config.yaml
norm_place: "pre"
norm_eps: 1e-05
positions: "learned"
init_std_up: 0.0658
init_std_down: 0.0
optimizer: "muon_variant"
learning_rate: 0.0029
lr_mult_o: 4.0
lr_mult_down: 1.5
schedule: "wsd"
decay_fraction: 0.727
decay_shape: "linear"
final_lr_fraction: 0.02
Each number is 128 + 24 x the weight over its row's rms, rounded and kept within 0 to 255. Layers, rows and columns count from 0. Numbers have three digits each. The size before them is the row's rms in percent of the matrix's.

# layer 19 MLP down, 96x384, rms 0.188, rows 0-67, columns 192-287
098:160140140124139122094125100167179088107159150120111127125095142164054106100105162137092148148111142140103150134108134147121111109183139126130143131118141083096164104134107134168164142092092172152090107129126122112110124141111095099121129068133126163135135174146111166160152118146097119137
093:117107148169136096107130133147137072112095134062107119140129146145122143076114124115145141067079158127118125135146164142073136105110187081137152105128104151114103114136104138098128123148171172094128121116099133151104108147132133101187104168103148108159130156110147112135124128113138094128
097:098122146125125128122088082150150181107114098151128098098081141125122140146109159097123097153139106139125078140129163078133107136141152137122123116096160104094107111160159154131127121097130120152110121132127149104148146112082159110116137111092107143112093121129147163103121105140147151072
102:126100105101054153118138134115107122120086122129105133137100140123107113135166148114146131095137124126095100113086130117132083109080088141133155121143139111161139154128142133150159137088108120101161077130133138161129117127110122128142146134115124173135110154091101166139172151126073122137
096:143123156101158108102158158154120102132109130125127148120107135152141118120131107145146084131114126153173122148140176185128116105125091152132137128139108116128136137128113163132140152100110144138146124142122124138097086133140111092136105125178135105118100168127125125137116097099163109123
099:157151168146171124138132149118141119107072134150155110104176112140101105149113120127111112160135093154190134133136107181106128129139130159146109117142142126123163143205112144178131148119128157139139159094153111124114120116160136158117086126125195122118094127136136115111125075098192131094
094:135137098140153168147118146111125160174115129167179092126148119142133125113129154143167114109101098129187163126133134144152151121112134152097155091137139123096123162126117126104128088128140136113092121123126152117133165139113129190139137124116149088136128126141109142148147114082147125113
104:141127099095127118135111138099140166115154151144137143117136110153127105104075125117085136155159147117104189129145126152119147119131103173101158139122126109121089153110147136126103116104138129113128127147085120117145163104150143124151114137118084145146098114140140107112139162160118131185
100:118143119104129138132140115144155121111150174166086133134121154123144136129111126148103128144072117108132161112140158135118111148147140140148094112126092150158133085071087150110134120155097117115120172127113139160114097134133136100102144129116084155121132116117103135111153176113145103118
093:128146140118119160127108116088117146145089135142163128073145126130146184142107124104131129148132164087166135147122178159129128141133082131129112139175096102109123156094142114152140151125125095158141139143121119129129142126168133119106116165124145110174074124115129128126119135117155091186
104:111137132074146139135128103116146135149105136150138068155104118142116123116122101137121098127117111136118099106137155133112144125162132156097122109127103124104140124100114136142116124105138111166136122113097096119136118155111086164133069153118175107108126115144142152131129122075115163135
099:142125118130116162166167146138155103117164121148138111121105132154124136120136137097138145134137099142116171096149144075143137100127131093157128112146091128197117145102138109145094131138145161100105112127111146134116093155118111106148127103113183119147141148118182105156098105119123096119
101:113135134128110081150124131128105114096164129123092137102153116101139117085167115150117142112142132124135114079144152084126134081106090128141146113143118126141137134125155100123165133168159113093147137069111163152133086117135076164126104116111112089129123133048112132119111098115113161114
097:136107116147143106139156120108136138074106124101111141106141107146171097145135102138124150166153183138164142116104115135114135142157121102151087126125127140156162095118120155150166166134105142163153134105150131153107137120112187135102111135124173140142123158097171112052093100137118109112
093:110158154102101094117146144124118109160142173164134127153156140144118077110135164168157128137174125082088142157177175143135094081046151133136103163082135136095147144095088099135127135113165137130086158159117095121126136113101096116143118135143127114139143122089105157114149113132161151116
104:145144099124155156125156155103130160089143117120158156166148093135124138141161186119125080147131149135125145127097162122149120108135099133142105114127165114134132166090109151113156110095137130115096129173141152083134165075150120108138162148124136143126159058106166107131121131111056112101
099:123099135121099174108148147146108099148130139132122130152078140119110173135149090174100157081147131097120120133133142156130139127129080112100168118137125139095120091134144161215142097147131162123130137121125129146142137105124133135130141115136112140107160097128107073169118110121115127145
101:114126145132095129143099129117101142158140099128115167098115141139162110135112126088142141157146133182112120132169087122140142148123141112161086151128177074120146118166117161128136160101148100191140124134127099080116091167090104104154143117121151164124146130123097118149156164152123119132
104:125083140124126109140157096163107124159119104139104110105102134134112111120116128140108120116139114128160149133169155137140119095147093104116138090100130104131141135110175082107138102135120142109149079134107131126109079154162105130126157151132129137142090128111187173129138134128127147109
100:114092189128081153088142128136141094136144126127127111110158137115102116103138151103185126152155165093127127127151127135116119098086113080135144138150148135139103133119152112173107164159164091119124104128098133153095123147125147095113133083124116141124103144133119082121123144128103110129
102:139069122123120111091122143092115122135153143143111124128106133114117113175104143127129101104094102123103080140120120123107140147176136101116158123157166161127142137147142149140089129139133128143157176110143121170107119152139179139152124130119125169119121112130109122116111145139149084123
107:154140114141135104145119099110124108121149135121151173080149113128170153123091095159104127137151123124092105131090136149121152149175118133137087146083159136106135124124105091115129112134154122149136110125127102110121170139124112147147065170105098102135134121160115129126135121142118100130
103:114167144156113131123102113130149089097115150103144112155146126092137151140094110129124141153103134164092122122135168108114151095159121129097085173167128104139072087125097069127119156123132111134136164134126120123116135157139089069182135166148141136132112139071148097136150167112132091150
106:130112148154106160079096136107113134125181135126113140136118101147120126154177087096152164156116145106142173178108143133153103160126123165129140162097139125120135133111124120134165091139124156119148116167127123104114105107156108123075141107145060122127126146133148122137112085148122124133
096:129133150105100103093149136178108116112156135086123075166111122140123106107115101155153136156118116156073114167111111129077166146130145113139129125098162148095177166136104119123105087105086140132130081103158134056164154126159126107128119140125122122137111138129140118156147128134134136125
103:103120092125115125151126146123084111113078127171166117134145147167130165124131116163113135095118144124080096098131164110115127122122134121154136111152094173120146152108120118115153101102099129114116172104111129153138169167079145122134190131115138143115174115125181151141153149146122137129
103:119130102144154150111135177113118180157105128126113130145133154123154124125124158138141122142131123142122131117108136162151149124099173109117153101085067104109118109132122139122137100114165105115131101129104078134112156140121153132175114130158092121129159102158096138139115126120119138138
085:125152188159082143132123193103125105123190150143118147162129136120173144166136128142140168084111132114139126159114109078120120136121161139152106150124161119133163081161154134111135075143130107119135131110140129127130127170163136142146112080150144087102139132117147086127094152078091114119
098:158103148140156127133102136151100095133123148103122149120143118066109147097099113130100142155155150124103122158143118162135166131149148115107156122140126132145110138156128116137152160190161132141104113104161163165123112122151139137139149147101164116125111148127116102145096106127134103139
096:121156171130139084143098092108133143124135081110105087119127111060144121161160122136108129119129154137114131165180105111106119148121101114153114166115118103099150155094112134101123108152144130091121087122167094128140118126163139115089123138125091160188110129124108131113171094153141129118
104:123094125136114146144118133119176116130145124115134168164104115100113114153151124096134123142134101146138143143166130159112103129123120108155163112101121116136108176185125101158137181118126116130110113131164168179150154107132121148147133165078077136166117148098144160145107141150157123128
100:121108089151069116110162091130142118151127145154084170157112134136127087094137147056133109113125101144167081142165139107147119117097132120143127122182176129111128127144107122119136081128090122148131083109140128089102131118111169153118138129123105165140143134126090127104096094168130131131
102:140126155130120124152115103122163104132142169166124141137111137093166070158145181142145106114117139105128110148121136138121125107119106188139149138161109122142118155163175130090094122131153123093100113119082117112124062175146158119114144114133163098130156134127177142143156148112077105116
096:130093087138046116158077109098151124126110141129116112145122137106122141097122083158154119075109086132129136120131153153153128115178068147125094156099087143126104139167062117119102151139142135143089149105108135122143131121078148135136087111132109130130163155142125126085109128146138137112
097:108151142124108103117131091150103150179126158136112126095147129136149144146137139127105134125129126098140115106146137095125170153170120136115056142133166111104107074147100161144162108086151137140133102161147186145144147125098138125091118148119100144152133112145121138126079128130164118119
097:198144112162136107114154165105116152144131148118141148125150128117116166166135134152112112124078133064109102141114122127142141138057131076126120123126136123123166070115154146094138097091119135140134110130107147128087136111110143132103123128129065132125115056104148124102139152110147129148
107:114115144163118138135099118116123133133158089095119119142114121091155118192137129172157116170129121124099151162117136147170131120130112118087077141107138122142111161128181114109098144155147098165154104134169101137113134131127101137148192137113131109099131151148156139136171113158127125094
101:126134136099163090118111096096161134113121132167155112151124157128111129106064146113114137153125089111078112152153120098127148136140076100082087091163132141134135125162098169115118159115170143147132109151114122102144156132183188124101154140150147100140115131137139116139092088119133148121
106:161105143113069127110130113151116146158105099112120129121113145116105137090118149098121143124073136119111116132090076109130124139082099132117178103118124149150118132119128090146126146194123102120169115136123124130142127124152119106138122123143135119120106122135141125122103137161078142132
097:093117108111147094109122123133126097126144136129096124120092145116091170125129118106133154129099095140143116150091166086126170124120121103079139132123129142149118131145099165138098127152128153106143137098119089163151091123112113133149118104103104080114112122124131112156073120129142114123
098:127159152091171120176167122102136144137135094130147173132106110137118117103137130170111143128116113154160080095115098103106147140154101120140111140128104109119146085120160134103080114161133114072122152156147164131158135103208142148156139132138098133115156153117153145097148157138128119088
103:148138096132140130110109116146111152126090095102179142142158072169113140109117153174106138146148117104120137110159093130142108089141137122187158103165156148137072127155106065092149117122137112120109149099133148153131158105152126155154157140187141124108148126147142126171135120133104126182
100:143128151089136130222133072132079117120124111108148119152151117106122138098143124142149095122133118157113146149157130116132107127132147159162156110089114138083125112132130156096083138125141122140151121120157115128113140102145142129157163158143145107116165156119128156079081097105143085141
093:144148135114110131069119110140123112059099142138139142145138125139146133127141117110141123122152137096131116110093115122119161155071124108126137136099133120137111125116129124097100126142140114169154123152132111134120165102107138127141103100099157132176164128097098069106128154135164095096
096:095137155066152116127148114116123096125110120073125132135091153160122104133166084085151149138108123122114157118127082124081126113139129127102117116090113170126108110118119125134114146139138120087096113126122147114157157150126089118126142117121151129126116154119082112120151113112168149114
088:104138116105120095158119121167078108119139106118169154138100141128135143117149111072129119204118091124180128143122119137095067109153165094131170134103119143139099166133121095092118107136115113132113076119125131121117111135129130108112091126153091143088119131126142123144149125106128097112
095:077116072161162152119100126124124102128113174117090088155116125159114162166137111147155154196165129154170166151147127178120092159128102101166142111064145152108143084151116162123133143154120127116090127107127141123111160125153123113141114108150099139104140113115151143132118095120134126121
100:144110134161102105109143113154137094150122133126105092131135174106097148097168144121132090095130151124129094115109110098139139145106150144099106170180082122146133153112167143149135116134146137114135154166116097093164132123097114144109127133092147129151103106154148163134165170174148118111
095:146137134171127101102094103082091095089090099111149175107146127150143149104132139088128142140145098162149144146069095125170152157077137120148131159109131129115097146095118087150142125142144138153106110100134117134073130115133148133145140117138101123165095126135120155111138122178129141150
097:116113134134131121129111133118147123080126156149162112134119109154138107138098185125108114110139124099121111131083136118161089145090142122151156138150103107146149119118186098078145145139126083109092110103149137145145143135103152167128179164107157121119146124121145107123127187119146143113
101:147172136150112145179116128162133139150112155103145099156163121174149139123121110140128121140124104110101168118111116131090184112124099132134095123137117196147108147087108125133105157104136145070128113147137103162115107128121107168121107155134149154140144128146165165146107111089105139103
093:124112151143137177118157145150155129144112092138126132106159129147152127099128136185129135120135159157115104139138133168122093149146127120172181189153088148125152125115151122148127155112036145131157121137179174158122161123147150128092150126114142130118128129135083139096147132115150128140
099:085098102110171127096093108167140135129119132111158124161159190132106128103087109117139093099147111114125117117111073081138133109097130165125131108134065127136124105142141099152115130082135104124102138099119145130124144123131134125104122160125145153086131118126107162143122128079117102121
141:122113107146125162123155152160144124096124124120115167177151133162130078109124111138132164126116114159099101122087110156164115145124158125095071153153145171165129114162118125108108116157116122135111104129095134143124116117136146158076124164134138123098133140079123132106139088136101165070
097:141144114137082145123155146129126123087130130123122126096132138143141185172166127125095133151137127155139175110142063121109136152145121144175118088140147125131136144135095128158122129171093126153114171135144157166110142135099168115107126164075110136085110153130138093142134149097155117102
105:154114122149110152165140078138150145091115113151161134097149063141107130088129123142143138094132115143160131119091105156085153116159118150115117082166147106124172123131127067075146126103100117170126144107132118134100141107128087139137102105134111085125160096149099076111119143122124137115
139:131128120109112178124177150132149174118146137170086116132141116088182117122127164121128164144120114129130146107105110109114125057124103147118107149131099113155148172094103156102142096139118140073133165131141123116128130151102050139159118090140133151104118133154108098109147130149087149156
095:148111141160148162170145127147171157144133114173154082085141154126136098130105131123124151130144169125135105154119104078143102171134136126103106145120109129155114149084155141150117117167098101157157120101112170146134133130127166131124093104113140099127097182143114126136128121091108151104
102:109178060124119109149126108127141145161130122143109136158171138099127129142136100106119120072165095134125153123130123103107106112127154107096208117099111150133110090129154142172193143080099118089162173155138145088129122127123108141104126099137145141122121152147105140099125135149148174109
105:132101135066106141129103139109078146161131166154173142138111146158119110131140119095104109105136109101166151070146097133135093157127139141157097148113131155086095137101163155140100094166131092132108109123072143106177110127114113143114128057090134133151169092145105145151095130130067157207
097:115161114142154116124150173138126133154113114118135143132084087160144126131110136127108158157128156118145141096138143115109131111115123086113106155111132129123085153161138102175154062107117186085145176137096142102109114084078123111142150085104103104149140174091141139162151132121144175125
098:137150161152149163129155126107139074148119123109134127121114118117151222158149090129142123137151116157091132123097149160115116158129169170133140115109132139138139128161134123097167165140056113138122167175143152086112135127141155164139141118128146123159123127123118116136146104115138148080
094:156164134090119127143082145120126145129103201148142150148119114134105081157138145182154116077146134073137146130157174130127137150118133153166143108176117128110157105109159143155115145106104130111090097140150142090143121118176064139120140133104107105099144123162126149183144114135108179107
092:105148096107130120098113187136109117101132107107137095097088153129116112151149092111104143140142165120096128100134101108167135120138144107153152134136136150136195160137121159092148148107149124116114136111092136073112141133129094121154128157162157136104084144150121073159137134122134153137
090:128126159110208097106086118096185147129149093166130138137143119115131113158117143086131102109160102143177164133149151121120124122146148155114109073109144130127098113120090087083081165147155126130166141121130119106138123127171113166134142151088125107104196132148109154103136121154104122155
104:129153128121161110110111087113138156144118109106085144118149125124153141154082082124169135084130131143108134183117086121125135161095082150107148139100148149122111112105090100144106163090113137119109143070113136154147122139106163095114131098166132143127138129123110135127114125131131112172
099:134117096147102152147141108131110122186149136104091140095096136096139121157159142114109129106119085130119087105104129145129149133131174114111144091118138141128090143144134100117129124127104145144144121149126129154128125144106129119113114159158104131099121109100089141156121113132126176130
114:133128161130125118125094099147091142149166134112171139090145130135136077144133136162114164103115137094136147129138163120112089111166136116137141106135162146117091136139132092150112124079124120117138090160110112131151139128145174114117158077140136158120161090128143150145117097139133136141